{"num_attention_heads": 3, "num_key_value_heads": 3, "intermediate_size": 256, "qk_norm": false, "bias": "none", "parallel_block": false, "optimizer": "soap_variant", "warmup_steps": 200, "doc_mask": true, "dataset": "wikipedia_en"}
Each number is 500 + 50 x the weight over its row's rms, rounded and kept within 0 to 999. Layers, rows and columns count from 0. Numbers have three digits each. The size before them is the row's rms in percent of the matrix's.

# layer 5 attention query, 96x96, rms 0.0975, rows 0-76, columns 0-47
076:550425509378539452471513492439482456509565474565504485497518499391400475516527557467491547499472474385441433448467528529542463492455479464457538
062:503522494540503566517462505395422507477410509490458558518558438480492481506503412474478473555512450600555496512567427567471512530495463462648501
076:569466522430491503567493468494503491564519424480518458425521559455442543506534553444532539480470448446493485449509432512591364506525426474466492
076:536548538474532467559495559369460487509560536452526493451518504432379500453572521439559529424443515460581482523539392466533402517574442461503476
091:479430553475540495519587536440464442464480525489525546561515474474470413556482522499412519461542527532439512469507509510423513560438447504509514
088:467542539509512556570505465465511512538531550469525548596562521455360477547519443529532474499507525526584455497534570511404553530504442541449567
126:491509419454550527577464441536563568535532482529380435529483538544539515488512466573507464481504545464556498478463541407498513476522445487420439
101:418520495507549572510512515471470512507458518500568554501539456410416498507484504518473501486456516543497453537629535517463554452465515464583546
076:542483487396518435537533488542509407496522472496428502545482552523517504599530540520518467451467529385508578510395486553542503525506426513510493
104:545511529461555458506448526479479559512554498460551495435503493314583547523457508434509574469495515508524497476476518518436476509565459481515523
091:508521472447534484468520492423489500453551491511581416526539392487419482495609480479579600478385539445559508595519533464471504573491479524512501
095:452483345508500646496484429460546467481532530554601528492441484534403388494510519505495542496514428469397450541590555421525490498476561500540504
106:484516463506432537429504432503533484515494488580509503564478484583534615497524503583448495565501429452487545518527510535445520463450517513655513
083:498505429412538510481566464498602438479505485486606579555574489481450422508515576490512548456458489530551504553566472435578415490557430525546525
094:471546537459502593436564536448503560501508484584496447428496464539504446484474462532520477530566441565501442512447516466614570421438624488453530
088:538532559485488572507531516644476412565518457539517440381583505581471495529488453475492530496558456587488538559475570537547444587460460485430476
083:639526487394510464526444470416520507492444488556479496531543481473357503489443484466460562522465466456569500530478490525549367565552439513432481
076:406534525587466527436528548586469523437460544494548489482509450523570522501478496514518480528537548597510538489552538479461589540483593492509521
076:573509544513525478533561548353472463524495508517535575528528487437406483505491489461496562496449460489488490494533441591503439537481512427581495
094:448491493588457552459390474446465552440418580445519523522529425511563494488438437484462454555483495579583471498475539552424571561501529501528515
079:505516513466552536518406490527518610458453428461402423549453497608494459498536525586527470487547482456455552484398504486501588500528485533412498
089:453476464588464575497472497482441542498419505451534555476505484540503518471519434529489481516502540663445453483504479426446589509496476461406535
078:503440432587479540462553575483433499557453480429525529492548435468514447554533503468529541451374576537478456536458462496421473469520477466457558
088:437481560542497522550538392472514610486585478431519520477534409547567592436505475624534462492552434535490423516505562453498570464479526529453473
114:500514556581484530440557544417420450526486576453583582496548445447464502510497473432527518510406508538483415557591519512465509511445531535484546
096:375511465592481563491536451465500548466489482477505412433562524422645553481606503477453466466464508592471428479520470448460488511496467496558483
108:541558530569520491513461516438533479539518473559476457444486458498439475481466528423422495548441482480483494509572555498424534503478505455556539
090:508530448533528454413592492520523458526415481530491448480461403479544464507495516474512509512540495460539514460489564496435507517553482556528454
093:390490486479582504571438606449528552527457509470404527509442448448398512479453506488489479462555508506526582465466466504491511515486545489446457
099:467473434545532408506487500493550486464555469502518463566458567529552476465566539566396505468553571483368571487459418513502505503470402522339545
096:476389577390454506522514489505539473503483514475412504498521452494622392441514449548523434563583507534531608496464549488489504483545518512491504
096:503513511438447463589599462484456458490510510507491485438568516544434547512492643426575541425439523427496479412469469545393410466484466546566495
026:544565508622443485479488506489475515474489507501449491503443553515514443497504484450473460455591436508512589499398424454514486510560372549561471
025:569578533526483453474510461513571523443474531543456453479400431540520472465514546498410456461544501552575492459488487452542563513564480444555472
025:522517532577401357493423414522487448491470550455537484474433530544473478472439467583494451541521412548445601508432487526546551505479441472572432
033:444478417481582605448503506466528484505465412522464482549480454502499479526585473523529545529403514523456433483544638470547503514428552545457576
037:504440428392555536461524531521567479441447449543469456549494480573553520497518550482480493489433520554410477468572584553565442512429509530430571
036:612532543537554401504601519503495411513446521482535534470511426521507447523499515464548482544492479471502502567499436487458570507510469476550460
051:515508503482511555422524511464480513504496536552519566571434521442410466520498477505511468545438485477502490562634625511443474531415532529518524
049:491541421452540537447463466468486562444537529461518458557455429479415543419503518427480485489450487503503500464511631589467442491517567553383489
108:567467569527460536493556562504519462567459519506485614527483569472534435566519480605563500541504496464497529595646491438514550526429482457615496
134:516428571537475520505486499501454409466487435589446467533507496452562523498438429539555405476452508502446485588580466448450505452472488421569433
148:550505434474456461489569533555523506520574519523507543512498574611490502471484528553406573577503502553545504549546318449474503526452451447442549
147:409504625496515513480526553490523518495424515495555481426499509407541492503518493471474473448489469557424464469444585553506495551483464610590587
162:475526486447492545482549536415474570478521469408546500419432517480517462360484443572413414478544455440446458485518477482468526496460477457420366
157:521544434595438547487486510535533493448497533557432412544501440470473500444458488545484483535554495544503461420558501508462398517559453432439551
164:512550447462532473599532515500570531465567414476503547530492478531550517381584580341561471541516533502536424474453472528413514548515531553524546
158:523419535570482502472513517555527528441520487404452464512376532534518469580579470484514507508503504439505563487516434688443450552475499501508613
021:454546471475561468518548564463536428472563508569422546471477517519581599541578605500470486523578556446545424518538443512452450459520523503456503
028:582567484576415515543453436574421510525569501438489510455480485507544511436491542483547477478446456490520473521430527343488455450545491463524498
032:480438559478467479560452516445446502490500541507450531501421490503519530449445429528402470533574466434461586516412345516481548549460480574619471
040:521426493488390513501494576544522491482483492492461504547531489561588458495513484551503503519636549542465542450456540476553544470509495478432452
050:498480539536413461511441540531509520452464504427445512514508537542606513457536476507501491472624526510498604454443508502513441465559474465560461
054:465547426455577502515600435524517413490487481562564482538499469512383473556501517465443530536388464492499434515481556528442511522479524561495562
049:432529455442472447437437486517490550456540526444527437532486476542444578410498518427447525452536500540468542393408508590526417469551501565382538
091:412518459468523433507450453513495530451533491494523403458536463545464555450489529407426531464534504543495486381313466562503452468575489550402534
069:627504450516510621528510519466517521518494496433460531538459486446548506453518490585580442483465523456531509598701588465517530530480587443506411
140:432519566497424480381539455496446490514527517503570583554466508545411410526520442444482502609526455476434478476476512515405491464453476519520486
145:479510558492502363508543582419447490513428529523461554479554513398420497500468488560511516441458491484530540497466454550490513475448361516470540
158:417469515480589490447409531516510478498557423569565491553510529532473539498482509515481477491539476453473566479423539431594456472563507570481513
148:468532517576501512469547506491495432529484478501542615491591521540452518440523479599418447480438525436529493467520530597549429511471471617471527
164:421488448519501473565535483530552490517522470477523454510465479552518492458449418457449465538559470588543466682518534450565527523356475540518489
159:454451541497469474448488503481478508537458489440457431529553606394456516565484498383550593579519425585511555512441501472444392468501532521450553
146:511494449469414446493553510509566527486499398439430491455490532505465534453570565626367493461527430511525455522474440543509481488488480501494575
044:462569448545510561420585538538440553491498434483450463517492457475471494453515470577560493501451486526492452562572535451558569489432509481373513
052:503528520541441446434533537542479517517496500519474440541495463523484492463401518593491492481470467558558518511637513503496492486396565483518518
043:499491551501562517551450553506423525521486535488648451453533536439454534461468502464509569523439554473536514468486537587469430515564475509600512
064:509500547490525497440537538449498479470523523554492508565453525467454488490431498578479524527439460447509450550598548548488476500435573454533608
058:572509415483495497432449509482539438469556489503471501526502474581625499517433494501430506482569459524428460537502465415533540507467531447341436
076:490555502516580545449474503453434497521554482535448461511476478464437501538422452511499485536358490482539427607563577457456513490396594537473535
070:458470506501413459514443480549514513452456509572521539489483502559538525439532558432471465504580526537470538389421380568526473477576429462500493
093:438483521503544451494568425483552467511493488457570468513536448581442490524537524459463547517489486524516457495389522606515548515482504601480585
120:416539434479482460487520439520533502470544454574551455500541389569417531403496573457413533511493493585493415425417476534457467484570461528465572
122:534458554472485541504471518499445585468495597441467431435419498482544454544497469485501529473519545469470517452521405564447554518516482385451471
131:504500484556532504584566536499534465467482432491447510435544464485557563400537514533501425396408540511548457542536491619496496538453501566527537
127:494453581513478421543497498476495482537411546534457441528582531396464510602449505333622605539486480610535530540452480486442469493473486500540568
137:517482551439586427539450580414483513520465441468447500442526557398502525522488508518548487409508474426546557536422554447584519475492515536488451
# layer 5 attention key, 96x96, rms 0.109, rows 0-76, columns 0-47
059:541436424448519486472495495486496466490482423417588465468391577554479463476364620484511494452579402557560547494465427473459521511471455485548478
067:442541518489531531516368461480522541519530428562418457543594480419547507451515478505464517528506589549523536428457625521513546501442465541539479
069:446489556404495465503496465406492500496513460528465412586401650506427502447486520454458477522491490376431563506451608456420494523450479470432556
069:513528618474572478559567485473511478441494535548496506548494462470406420497508494513481465498483519478475580569487603481494505470495569515555473
076:483510474529478505523507564488471584486514437491509485473568484491413525560522370485495476502451538534521502552556417503561550450587506567473469
094:515405539472537519443484506563486505478488517476447486458612436423544529476534520557478532513562519517535576514551532546541583474496442578581505
085:529471533532497489422525544445469455433502458501467419476503560429639421504473488511503509437539534487420437498538410446483533508501494565444471
096:556449449488460451503528537506449376562519508537525484511490595580494403453474505524490514458502519480398510507545558553559482567438457453547587
100:443546525454448548431497440460460481475457485500558504436573436393578403499525440539517488498482524609526508468547529460514466505512515466603459
090:451478433440617526435409475491526506543440419466554459545451481470455527518556468484515469565441482512509529525427530632429482470498430498441524
093:495539551510600519456504487460527535498495476566415517512429485501409430428526505510405408454508470461424541519417419593514521547436474451527542
089:491480491530460443510551481558421486524414547536554525415598521376521515580518483513422528432471573617473503447548443527472521605490516535606514
089:450498472475477483422550557472420553527534371519471517502478565512545532451415478416445472524528533477407502456475466401382478482475438421416568
096:439513414479518492514471442423478484399453407520481508527405486472562423487499469507498426489523479515445564560489443443551538591453581459499536
090:537509491569504572396500480423433531543571567528561498483581489410523453494510480436511524458530430474466454401527531439477589508490520476422528
094:416491510537544562521569494452499479480506572494502522531395491472520485527495582406531460511507547466452546474491499468452555482518530462457445
059:448507486480545473596563584433476503551567459523413373568452435486421455462495442539503441509515460446508577455492598495465502514493484501565561
062:516523548554472542509470501540611475484496579501463587547587528459507496541642464497509586500512463514510560510488527587553494489491497576539491
065:448536466538565534549488553552497592410530488531413456497487429411550578551476511555511616485475523557565552514555559525517526519468588555583444
084:492524535466595532447463485533528585447413479463466509493556513472495576505517433567533534519520539550557556584561522539505573514430536561540510
093:489428537478496489455448471426516507498528402516523501483425556505497444506361479571455556504501506406465429511438477461538499483376489496465492
078:531547474503528506449529533582489534578603493477459519591548581445495563450457475500550475563451469569448474467559479540499542535493475475527476
104:466478483542431449463458443499490507439458545503536529581536440446551454530470479549508525460496488610603538535483495573488555530494482534603518
101:458539524514451574545498439591464442592536438523438431435400546593434403530462559428443514537510497410445462513464544495480540502440496457554479
125:465493486501491487420518470442500503429415494492530483576545383414559509524558440616530477465503540600495574531507512505508426498500489556542509
095:530541626546465514488574430495475534571565498570537545465583586498592512442465489375533412532566544511532422519458544509463545470453442545475471
108:480471602508474584549405529461508487504497510455426511420471493544491525511458528414553561467511422581614513456468574492537535469518522507589470
083:418488483510556496532502429443505475522425498550509490539583516520514493526539469587496548498409494494584492523530508513552572511535421563597514
089:493465588497441511418487506477444549500482533430458545554426573454492424426529448480562517406475549483495465596557519452556488610479437442472549
086:585465575398447487488485561447527431532379455533442504469521511512515397531473534419505524498459545521466517473574427399431513484509409474505578
102:556492474463483492482482558463533433427533532502507482542467551572476522428538525474529486488511470523428496503501497512506601556485466502524538
086:476482503596468457449480524542490507513429509421516473578515497385490587475512493531544483551527539582475587578585410553495586507472504529606443
019:462428444561505507641447561530502499526377478521469462543481491545459544515563363517543468493493538507502590495465517545484417543519535485516434
020:441469537556500513532456484435470504562545461432502546512559583568484577440478439520535465511482504448442591442412522478453464540519518480538459
024:468585469479492496555461509558501522577473509433530490441563478468425405478653486467495497497523564514524541463505543441523424561561505545567569
030:518533519509489426437584449504503422558490495461574534477545509492500491429473504497509598513478490523504451510583418468477455591566500542641456
027:520545513596428492389615436531459469576482488554542541409546497494523474491467531493543486477499425559527427570538473537505452525455502497671464
032:504513501447562509514511540533471596547484485454431488493530616524530517538580481549477544431520579523501546525641613458474508508581572574536531
035:556477480562471606500460526529543553567515462491461518497465589415505471527537499570458487421487476572465511595475573488596584491408583564498481
047:550463505517464610432418506491558483571524471550455519450443608463511519498533574553515478416548518599465507556514612549536549496458540556457498
116:480557506550515473550522470517545475453493533513551476508528360451458544465463439427434506572463445444532476454425374481466436513478436424453470
145:446532552456523488480526467588484520463457539536482504463494648594532446468515533494605514480512507439514500486677533577480486510545433555541491
158:523558547524523508528516464413445593485444521444417576647497552564544529484464524505433522509482513498490484494510563447469499531529467514526507
159:514592557404534446557481530517510497498468465465554456523509392570463513625447395446460492536518580456471457492552505483474580511549550449504531
156:450590497470453550522467554409543407580487550478529488424567578564471516498503511517611521513549590583428489524449477582499516475451498444567502
158:477552420485420467480533449591532625579406448554478477571496541469432583483534475529474494494549515508454537539477480550459463505561573492531459
159:492457440585560567460414517561538503556504546550557532389514506515565495477503534494396482486554571494507550549448486462468485473518566509513497
161:566511478400481536529500504599477532608436532487498510410407385521525521480508407470543533439486392418498457471418521496521465511485444519454499
023:435446457529435526518422548575524533527445618454406517541511530498458542530444467501549482444457523538444579510445526536505487471375502506541485
026:455481523557501527526385523471450615498475524604444476483603549470379607486448427482498393515515532477566544497467510613508550553457550459466507
025:557564493543508545461421510536510512446472506553480467534519497472479596487478548389446448448503534560601496533519503554541468475558596404371489
023:541514552553542566451428538477525473526529500534519574416468426432523598446408481472521449515516457498523516510481511607522463487433509490511537
032:477455550433510562490411511426509561511546532552488539529446471475360499456436483491473467513484436476487499467464513558512513495443450530446545
034:569490524612475439453625479568508447559442468459600558398559440458532499506454545495535533514509482511516472548548492470428465519523502455558424
053:482504502507523562468403487469564448500527536578481503485451396402409594453458509439477439543507498492546495470426451514473457469461437450384504
096:466545514546510528491462456486569439474514533576524492455487423461453593425459513426495478549507458468544487444447410537445453513493422431414471
108:537445470449517425549530567495423581486502436414489488578510468497505412601511461562456522469490522465448507552494537402563550489513593523585534
149:494492452431499559552505496563512579509520540462496465577452542485527380492516413559477521490413487556500478481494526478551422460422546566548489
152:461526461546543436591453466490519553478498524440539487540460445405436402539484556484495504508511499412406495500516482483579419479389425486525487
154:473495498572457540593572568625513515454424535495465479482602540503454488491530409567473535525436473389549480541436497449469567500528526463502530
159:452453442515453478482474558441507474492540529513501533398445436497441529537514555608617482585546539450464481511470535476452472428460503400555569
165:452490531443548499431639539548519496539558538521463504483457519531453500480494364442488496517448607476557562381505536528596541491462506469563536
160:522466587549559550445505528519480505515476491540597503605458549533500467472537498484582474552510545462501475529403439446497469456453488476468551
150:447576556522531500498435555530582595454459556503536461544548390615538513528507535534472491493583530536571536527559551531528503461439437494416485
041:581549516509517446586441507503473372490479484469491568509473573513532386564587556492502568599539448472481501473544488508598373494517556473479521
047:490532468508474440640466532529479382483445464466450595504469563542557456550600437504493560599561440470479579475501427545497436582495508494521485
033:453483452490517522512572448413486607515442465454457499438458470541509497433548425524489366458525600516491559429562532515504490424525438506471507
045:493535460605450464586390480495533444503499484402494526541444544579567421561627503552547555553502524496512609450538464471567528545515524502466471
048:580421533468521501459407461460520437523545572561487491532502577459615452469456523431453474499544468457518496517480506514427441538455539480436529
057:514513425561409516547486546522465445501417507401509508512474572527559439517573521589531560496506439538454557526569476424627425502490594530483501
058:457545517504537469517555442492573520482535513563529505470549369512480576466441529466397480524529485453535525485435403515423525524497422440482442
091:457491544550538511449580531521503479489519469541605524443571349448469585486515473516417500527525513529464503522519504488460572493484496386449540
061:578464484515461528524418461586545429516524537518491487451468593538556454504491542405435481501505434422542479459350487544507532494469524516476450
115:538599499397457430584421477462501427576454461435494473434497495513505523590472493416537512459558479449430472519509483552522502552539466490459452
136:453552487415538486519444500574524543492485568519552480379451426562505452521475496507554510497530508432497477504615504548460457474484451517550499
136:497500563504577467449547450562477518479512449525610464582435520474466434495494452387523467522480552465484494470515405490542499492499517503522502
143:474450524570503509514485565537524382465505526530527475390560529514523478489540539500591485493530479443550515518498481512516520500475437479411513
# layer 5 attention value, 96x96, rms 0.359, rows 0-63, columns 0-47
061:503496445441492516505565488468563512543548543578540546626455455469559385515598489540521554449589463483429564544483498404480520545470523487454457
065:530472417522462528529546589519476538449521511511486407509414506601385479497463526472535476450466510531551392592576449483505436559480584505427598
066:423436575484390453498519531531503463465534553448446526566504419475564455481579498474436461450544470478434546492407486523426506482516467477499386
059:563431530488504425480518530509510513509487555478505470507456517463421462482541525530493543396452498579595372534494467493513544505589377492495499
057:495413362468498492495486515520502502363448465512530545508519515452594474498403531460524466626465510544503515492546572510530405534599509516489561
062:495465527505483546529548443471591456464491428442568464486488494581450522516449472467638421437489463552534586432530511424507562529455523520483443
067:503498573502561535555544472423554561530428470436465467447584490420442496523476490477558368500495504484494521451428517590425373537538462472476438
064:424490557482506518480485506475486565561508529471522490486497433498477463467535508542536495525434577603555577463485531382448595483530429537400446
061:475505457474454516495473549501440595549560528438514539541572473516494510570485479423503446508469488506537511519452473616504444468387582440493430
069:500492502460534481573503503460487471490578596440515465589567520546401451472629495525480440555518448521404595505458428495445558431484447529539437
060:448503559482453549524496452523594441437598496439402393506531470467516528565535514520479476552483555529453478461471483527454577441491448569427548
059:543500493591530492562549523480514495565528450516447482428463544481539441563473530477540422510495403508575517452481383420519552567606446448553421
058:380469437438469492441438554611517462474430555450589419500487438497490571582517462474484457494424466522491464487534401514555429462610470518576487
064:602516400536495463558450479475542502473516496484516543508504480424457508441465372596492550505590539520505478490462440494447559438526502571520507
058:444487540565465383465494489502472467509508562543521444507518484562469453502471447476543399440447505536452411566591437469549553505518517547487477
060:408571418463505500466532562479423403453565463374475504500536452537447562480596512498419471478442488529417511500402507440477526519571463556549516
057:527494498448539574532434498586516512496517531553390427533475446489564448412503512538480521554438468527407456483515546508583462468449475411549543
059:564494420488484549535526552493517588506372440457504519441547508573526517496496524520464472504369605438542402539458520583584461526470526420529432
056:535513490452492529440530557429521558496529494549507462495581506401441458524527514464502494362554539506578454551521551483439447572533432587393480
061:474537476577492573445490485465437449400418480509506493462429550555520465483548565417500568534490499549589444508484523488534501483496552398544455
056:608532498598531460544440618512531497504502546562548474459498495490425445454526491531453546560486527503494460530566469471488388658435530475530532
063:528615493526535479534490505623480435561525529597488438510460539391446520540393524504502461392471535508549416510494546487460503461411587461559422
060:541502514559460489582456460483520528528525483548381476509611542509573410550514514426510471399483500427444452520488492490545520451492463513550568
057:520487527419463411425486505517493474373542528446515475457552536458477417502453488529452390528538528422547481446486548536460559477588476521521518
055:553542576524399560484502435508543516484497564526522628490549452589450492530512491446560506559482467438423530547468475458528596519523501523471504
053:445533511397491533446505547592466544489523528457554648402532568380462523551484578456398509518453497462499453520530412453429487442435554478504454
059:436444562437557484510529432419550511511534528522429546439523606503446528487500427480581465425454449524405564501455490477514546433526468473473461
066:556499469532622486487536491538501494451475429498468456510519552501441473499405507565460606473551547480463547436434499485489492580471549468571491
062:464474559432399538433399421544493480399511540564501604529476485508513447537588482534411536464469518459578471393458435515462491517550495507479505
054:472546499541611552549559544453455413528530512575558586488489474528611473497507419428468478502449471454476471603489461460452487492619625524456520
059:457500499460439565524623503502461530519545525454485570555509460501570443469484391528467596520453533469461452511549502564494452503492521536405493
059:489474449539531571520567530452579503445461531620543456504482434466458523501528500455535509534481523507506408546509551431595468546528501494563392
132:503544482501502475466445503455502450543464486564499537562528529549579547496618487523543509542495529515458407420500548440546519554378549528479417
145:603506544482551540485531398445478525562393494418511466431494493483525443523435506481533457571587549458499539471508442480506498560464522539494555
134:567424466548447531515502491573455452508579469477456497464544467554571431468565456462465570562620438586438542489563511571454427434504557486493557
138:495528491473502420402407430524498449476485564474550472519595516561491459401526494516455366514492421466423371520469450531548532429500535599498477
132:542439566506448495520460608515510547514373502540502517525447387487506482502546462401472456467456471540474418464619490401545550469548442480503558
122:631586515511441533470549551471562563455430521437539519569504528456396477515580490505508450558547502453528589523536504537556457423576415529507479
139:566383525441483492500475488542545561507467530490478470550460450436502481419432562533509477522462471517426588393515534546531536515417590471445407
139:503475517560484565589511431431400571430575625556526493520471516467486415495535536491402571530422483502455524527464573553556532522536423429538497
131:482565515500617434456411423501569440443475469483413502440425543497468503435522460491478549525501511525530539441525527479491520362477504529451602
137:504538621506444576506480578465562511534601543531507590510556450476490438497560410528460440517399553396427621457460504507455484521530551556559471
128:492464484497516480514458597445466550516498477505480478443466556571494525534501541535460493674485492425489488520582541499430502408490507548489525
136:361474540497536497418468472510573443477491460399437500563469484455427412384485507454500630556563453393493446551486517471531491615508524529546529
142:606433520524522583431545458436535473579447494425532507500583519558509558533496533459487435424562428422509524488531434520579451478458482467552524
138:496450429540507398658454487497455511572421443517474643526524510497442494408458447510545461457452450508532582538480501521523504460502476453495531
134:484448423516626424502508586426557516597534589525464379543531492534521501480587519470529542507508439525511538500508490525578546541538558470525569
130:531509499607558489464508481561465528525516444557442539469513482521539460497541462532560477549449432479424446477484547572589470536537504443527492
131:453444554537613493418531522440516491441450539504551519481520510545577503598408563562611475543477468530503509395438532509503453522539565489464437
137:543450538486525494556587542462563499487563481482440455488521579581450506508519541433460490435439470551555427515508526570534478383562467502467468
130:452555511521440598506470443489479552544499439516455502526489482429494493596520520480493527559500403472592540464549497559547566507548580432490504
131:558450533490560470530496446520431467535471498528571414479411472543416467465512547568504476508452542482496414577467477519482580482479602511510576
133:555524469451549481497492499467561462423448540520449565456450508425459601523492375453503512514534453532448527510521504491402542446409575533476467
134:478595447534456511481466578457521505540476390446490543514525535514521419481409443479406533489540528488477416442429599473514502589388512440493558
131:519535539502431507500487633546525413555525516499475418523493483456405466466509608540461515497601519488559496437443532492412574472523475595524496
137:485447476485526541450436428413464561566500431596451468514561529433493549516629415524403462424591523399490479499539519500486483561509472438456525
116:519556561542484389491467555513544513538454556605503529504443473532490424570512473539511563393498422537540469396491477535491466549514533452446654
134:427501468436542551412557535517453523445535486508586573509512453509497553506595493549496479560433449536546447457516418467486513599445459515491485
137:541543533520481482425468472495575467455467426499644506463486482467512475436522574466424544544416500504461556469533537530513587507531500439576522
140:414450490403511438487521502446462531433512591461507503539478532515439493497483531476456408468552410521496499536516568483438406553465535581532554
133:504448528477447534515414463546532484519598595546526581528454561490520496509436497528587470461528398584454484552523517503541545544527507464474644
126:487584552463485478499448503503542548551564477565414529556539528431528545542527532420528464507427542443392489588458497415439525450470493549564534
131:502552498573507491476512433573500456496519631416432456582537502499469482494457435545505539356499519460409437500539489412449526506557562486514506
146:562473514425506517561482489472533500470592420489433414552640425496603512462446521517556454504398506483579472461561445459476465490444505418482542
# layer 5 attention output (transposed), 96x96, rms 0.32, rows 0-63, columns 0-47
067:574423399448517492453579495561476490480480494568446533464575546567503441580473475509533516465521451536513469582588524498531468565540499451470444
069:488471516471509515516512492497500461482552492560536476443495590515466576447460537473526504521453498547594408536472466600464455518536543536585451
072:500398429527471422476510479467518513429474571513472499667419498494559464498553544449460477532477517500518581589457490512465491508482530480535545
073:521466605479576425497448477462461451455452448483546467483503490462501457492483594492536515482575566556517469530543478452452528531572475476441507
062:473449469516330484526449400468485481456376458529529547631565497487537454509490537516512465588504478443450492475428512502505428499509490447427449
072:423494541581422589512603462492546514542496585500587495393530517512393429503518488551567450506532465482529439477463525560567515477450499523582478
070:512474501569608441505536509452514525503508426484465507663480473472485435526533381580475433528513524451506485495508463533540519585460496485531476
071:475522432555534497495532428511408478529450505444560513515466466460561490404473484415518516538463473497461413488396492496507556462548429489532441
071:400581519440559473500485544552437602499471488418517484523499481534553473573463399494470451535485545531593436508557562490475543551496513459468517
073:406463473515589468544400632471513498418517493468517448427525485482478458484512609516498448464583493602427492559524546422525500513435549507461460
062:438537420500484570464492523497508518449503509547443417492512403508425564459510380484532455527486574492540398523425480558441579453436549472427527
060:488429495480531604541548545507463505452504486496429539491488626518573460535525522518439434542445485469539452445500497444490532568574410402534493
066:473493414519450504500510458490513443514482524467603472620567454480468566504458600451391471463504405554538465491447501399492463458485458469468559
070:528539470541486492590569418504545606475453533602529447532616497515482543419515537486491549471548484515550468563444444480446488517573502558495465
060:458502539459509484428565474553520467593506529570506395416571498375472482501550484491474487566391508549505498501493569444518559511454436579486510
067:445563505437510486489480447474452399471512515507520508488537423590461551492541615458472500569472487483471437494446459538373478487459472505488469
065:514548533590513517474483500513479507463444527518432442522594499559547517448492459454470441577441442523484549504473536515572483526559497476509457
067:521501487457494531548560578521542556502435557531477527428501425580538497434583511538457533506541515506587601446487499538501602555543516471590457
063:509542496510486432467472461426589465418500465468512531532489510424448485495523536537425525530531543446580446523636439548511523569525459542685573
065:476517454534413450512568490519474424542475565410450521317410518504465489438507524520609543460454465540539521464538462473506504504499401541458470
061:513457565552558470534481581587527498499495493525469484433486512509451540467553458366523514498472577449519492451547548524511444539577570466409496
068:482538542558530501516441503579503477468488594553492515548512597489465526586465429480502499429521486436565524518560481522463525515476436397577479
063:434395471570545541492493500351523538515560435448573517417562578510491517447528508434507410460452561516464519464550497526416572458570518475417529
064:429528479494495533475537551572492484482539544515476553531543479554480430411463519544312447499545459432556480536414525454495551510439480527543465
057:555508578498524497546461480471488463426469520410560594425532496498539569467503523501437495511526443438448496523436489468484553499484501519461491
061:467424466418517409522523400636543567519564530451506582427491532472534478560452482460491522557494526461589507471415411478516527517532479494495554
067:502481478450585471413511464447485486492616452565501556515522616457491434510537520570512506423528547499450485546518523493533528536538497485561549
066:504504527601468509524549505619518481431542544558453402415559541570453555477426503467556529474524513480548535445490506587443509552456443502520586
069:477535504556477503451454463465515585428560494535437558513477382550453572517511569470463523482432455579614532417520515518492521534536432520421459
057:538527549538508486502504499503434504518522533518542539434478507486457435553455503418559477591407484377521474564465511477525481498450569454587524
064:520412473406569555536509523427416536519568528446511501531559428490575553535510481597557489556553528566493547505483472583381493453533514554459407
058:518513497429518543453562543484506342482449433499469467550464574508461491513567489452576455485553500502543526488447439449585554462542524565503491
131:496471445475454497385490448533467543470497539524567487521551523461518511492444497386594444538511600546484576439496481487497480536520522455483536
140:491519513476490471525530369535404523458483401503417443513537481527450499559476552484449553474430476528478531580522555403510540545465594553551526
132:499504516471477541541531511571531570499562500610539523467517404461552437438537552535446522479426500576523469462401501478545539522499469500578424
138:555543552478476536507454540509459540508389381493450502516425569531587433540474601549483522518492551542491520531531567602516500509575426474510499
134:489475479462439460508552551498471479524529421584582580494425435466429520537509534536586443523547615552487546526410553521515480537446432447453464
121:520539491528532493530459526486385494602531504444567433462437515497516405525547445471555539543515551492429505444468482462502626544432430485488452
136:517502499486586408488540544438560356544529500469522475457501579545566500490520555510526527510579452490498481440516496426534446455464561403470540
139:502439497444494512484627535548529528454575535418553400530482464527582573409378429478510506427497465541459488490464572573406417473464423601534501
124:473443490461542471524465535539418418513479455447612475538561440495516498623454566471542514518438548448536480479515498598560595504530476552553453
130:409455550509486519543526405464463421539489482464465479521380494546483528489415535538525396484542467558533448584552446469467518469540462519467478
125:454467487594508509499506455510545480482506479513524431494539533498447469521562455649540551498543459462480609466430464662552530538451531516501523
136:617472477492604605602472517506480555429455501493519519461558412535495516545450505547501419528468476493507535582521492501509498441559508430434476
140:478646494512531472474487528486460437458503426571490386519534547385444579434566498489406428528501471432544435541452555524437506555537474547439493
140:428551536444525596435583517527464488427568473528461489428430465583544517527608488461563439528489517477465504512523503576556585413454466549500614
132:505483522482478466480570495479518540457498415430457496433501504559435595467571582567545610446511576578484545493571449551498495466477494526506464
127:474537463442514515478465497527480480520536559369537520467487555380561560456512454510502572500486521460556597572495525443452580471557509510560467
128:517425520466475497480494497616514488575542500517473532451453622459558542475436561544454557524554496498474456502550526468501554455475549504538457
136:550503528456585552466429506459558489542481529575530488542443521486397575573457507512539595502471527511509491366509583426473540396484513479454499
128:455439487436505516473547522493338502520463616578541513537531441470409513411465432460506511466495468574439555476491398493521537517510569499469464
134:560595550460439505407519524503623427524441481411529535484466415555516517501439450605528500531504541446499516473444521396522545441551447500563472
132:529506462546506524560499536557542437554559472480533463549527474515507466443538487501602609482470525520533396472526585516529536517447573414472459
130:510381562402434443510426413491541460437505451555517279495587530493470493533481452551517422437503528572503479480553455438511515535521489460534536
132:525512460559412515562558499425486531483547523488460571418532503494484553533476486568596508519477525540471488462527628421502494571599466477507568
134:553495491533478437570553463601413500622502529514526464472555464570484567441492492519378366536481557498530565413509533546589493522453462441483490
120:463556458409429484551463540506468481480549452488577410522484412456496459495508584528420512577501525473431484426430476382487475438518552419452474
135:489453527608461535601514435484555449497467393443466540494513488469486572370546476431534472468534485501537565526487471536470489429513502410496456
136:501524472522552452476633428558508488512558500605449472552524474458611561535414565576584498473505512471545592469549471516468473513511508409494445
139:521575561544478556530510484512492475524495429499550419470502527516536512550511405424465644467449574561451516493487555512512454504511511444518540
132:436493464615456445482427540479467442521547410584454490506418508533510506477415406560438495510439571452486463457501434458386494562551564559545507
125:606515504579518466539504569490397449546432508561454462481589464393545449466474563473524499476586467572499450520519451563531476416570483538529554
132:480519480407481573444409439543537497505499455540443606509546470497520466533511476504516461478468582552528382452485571571498458394583566537416483
139:555511480519475432472553524545575495501498539569458490492526486508509487509586532456470519477553459490485487517571420494596528527547494550439520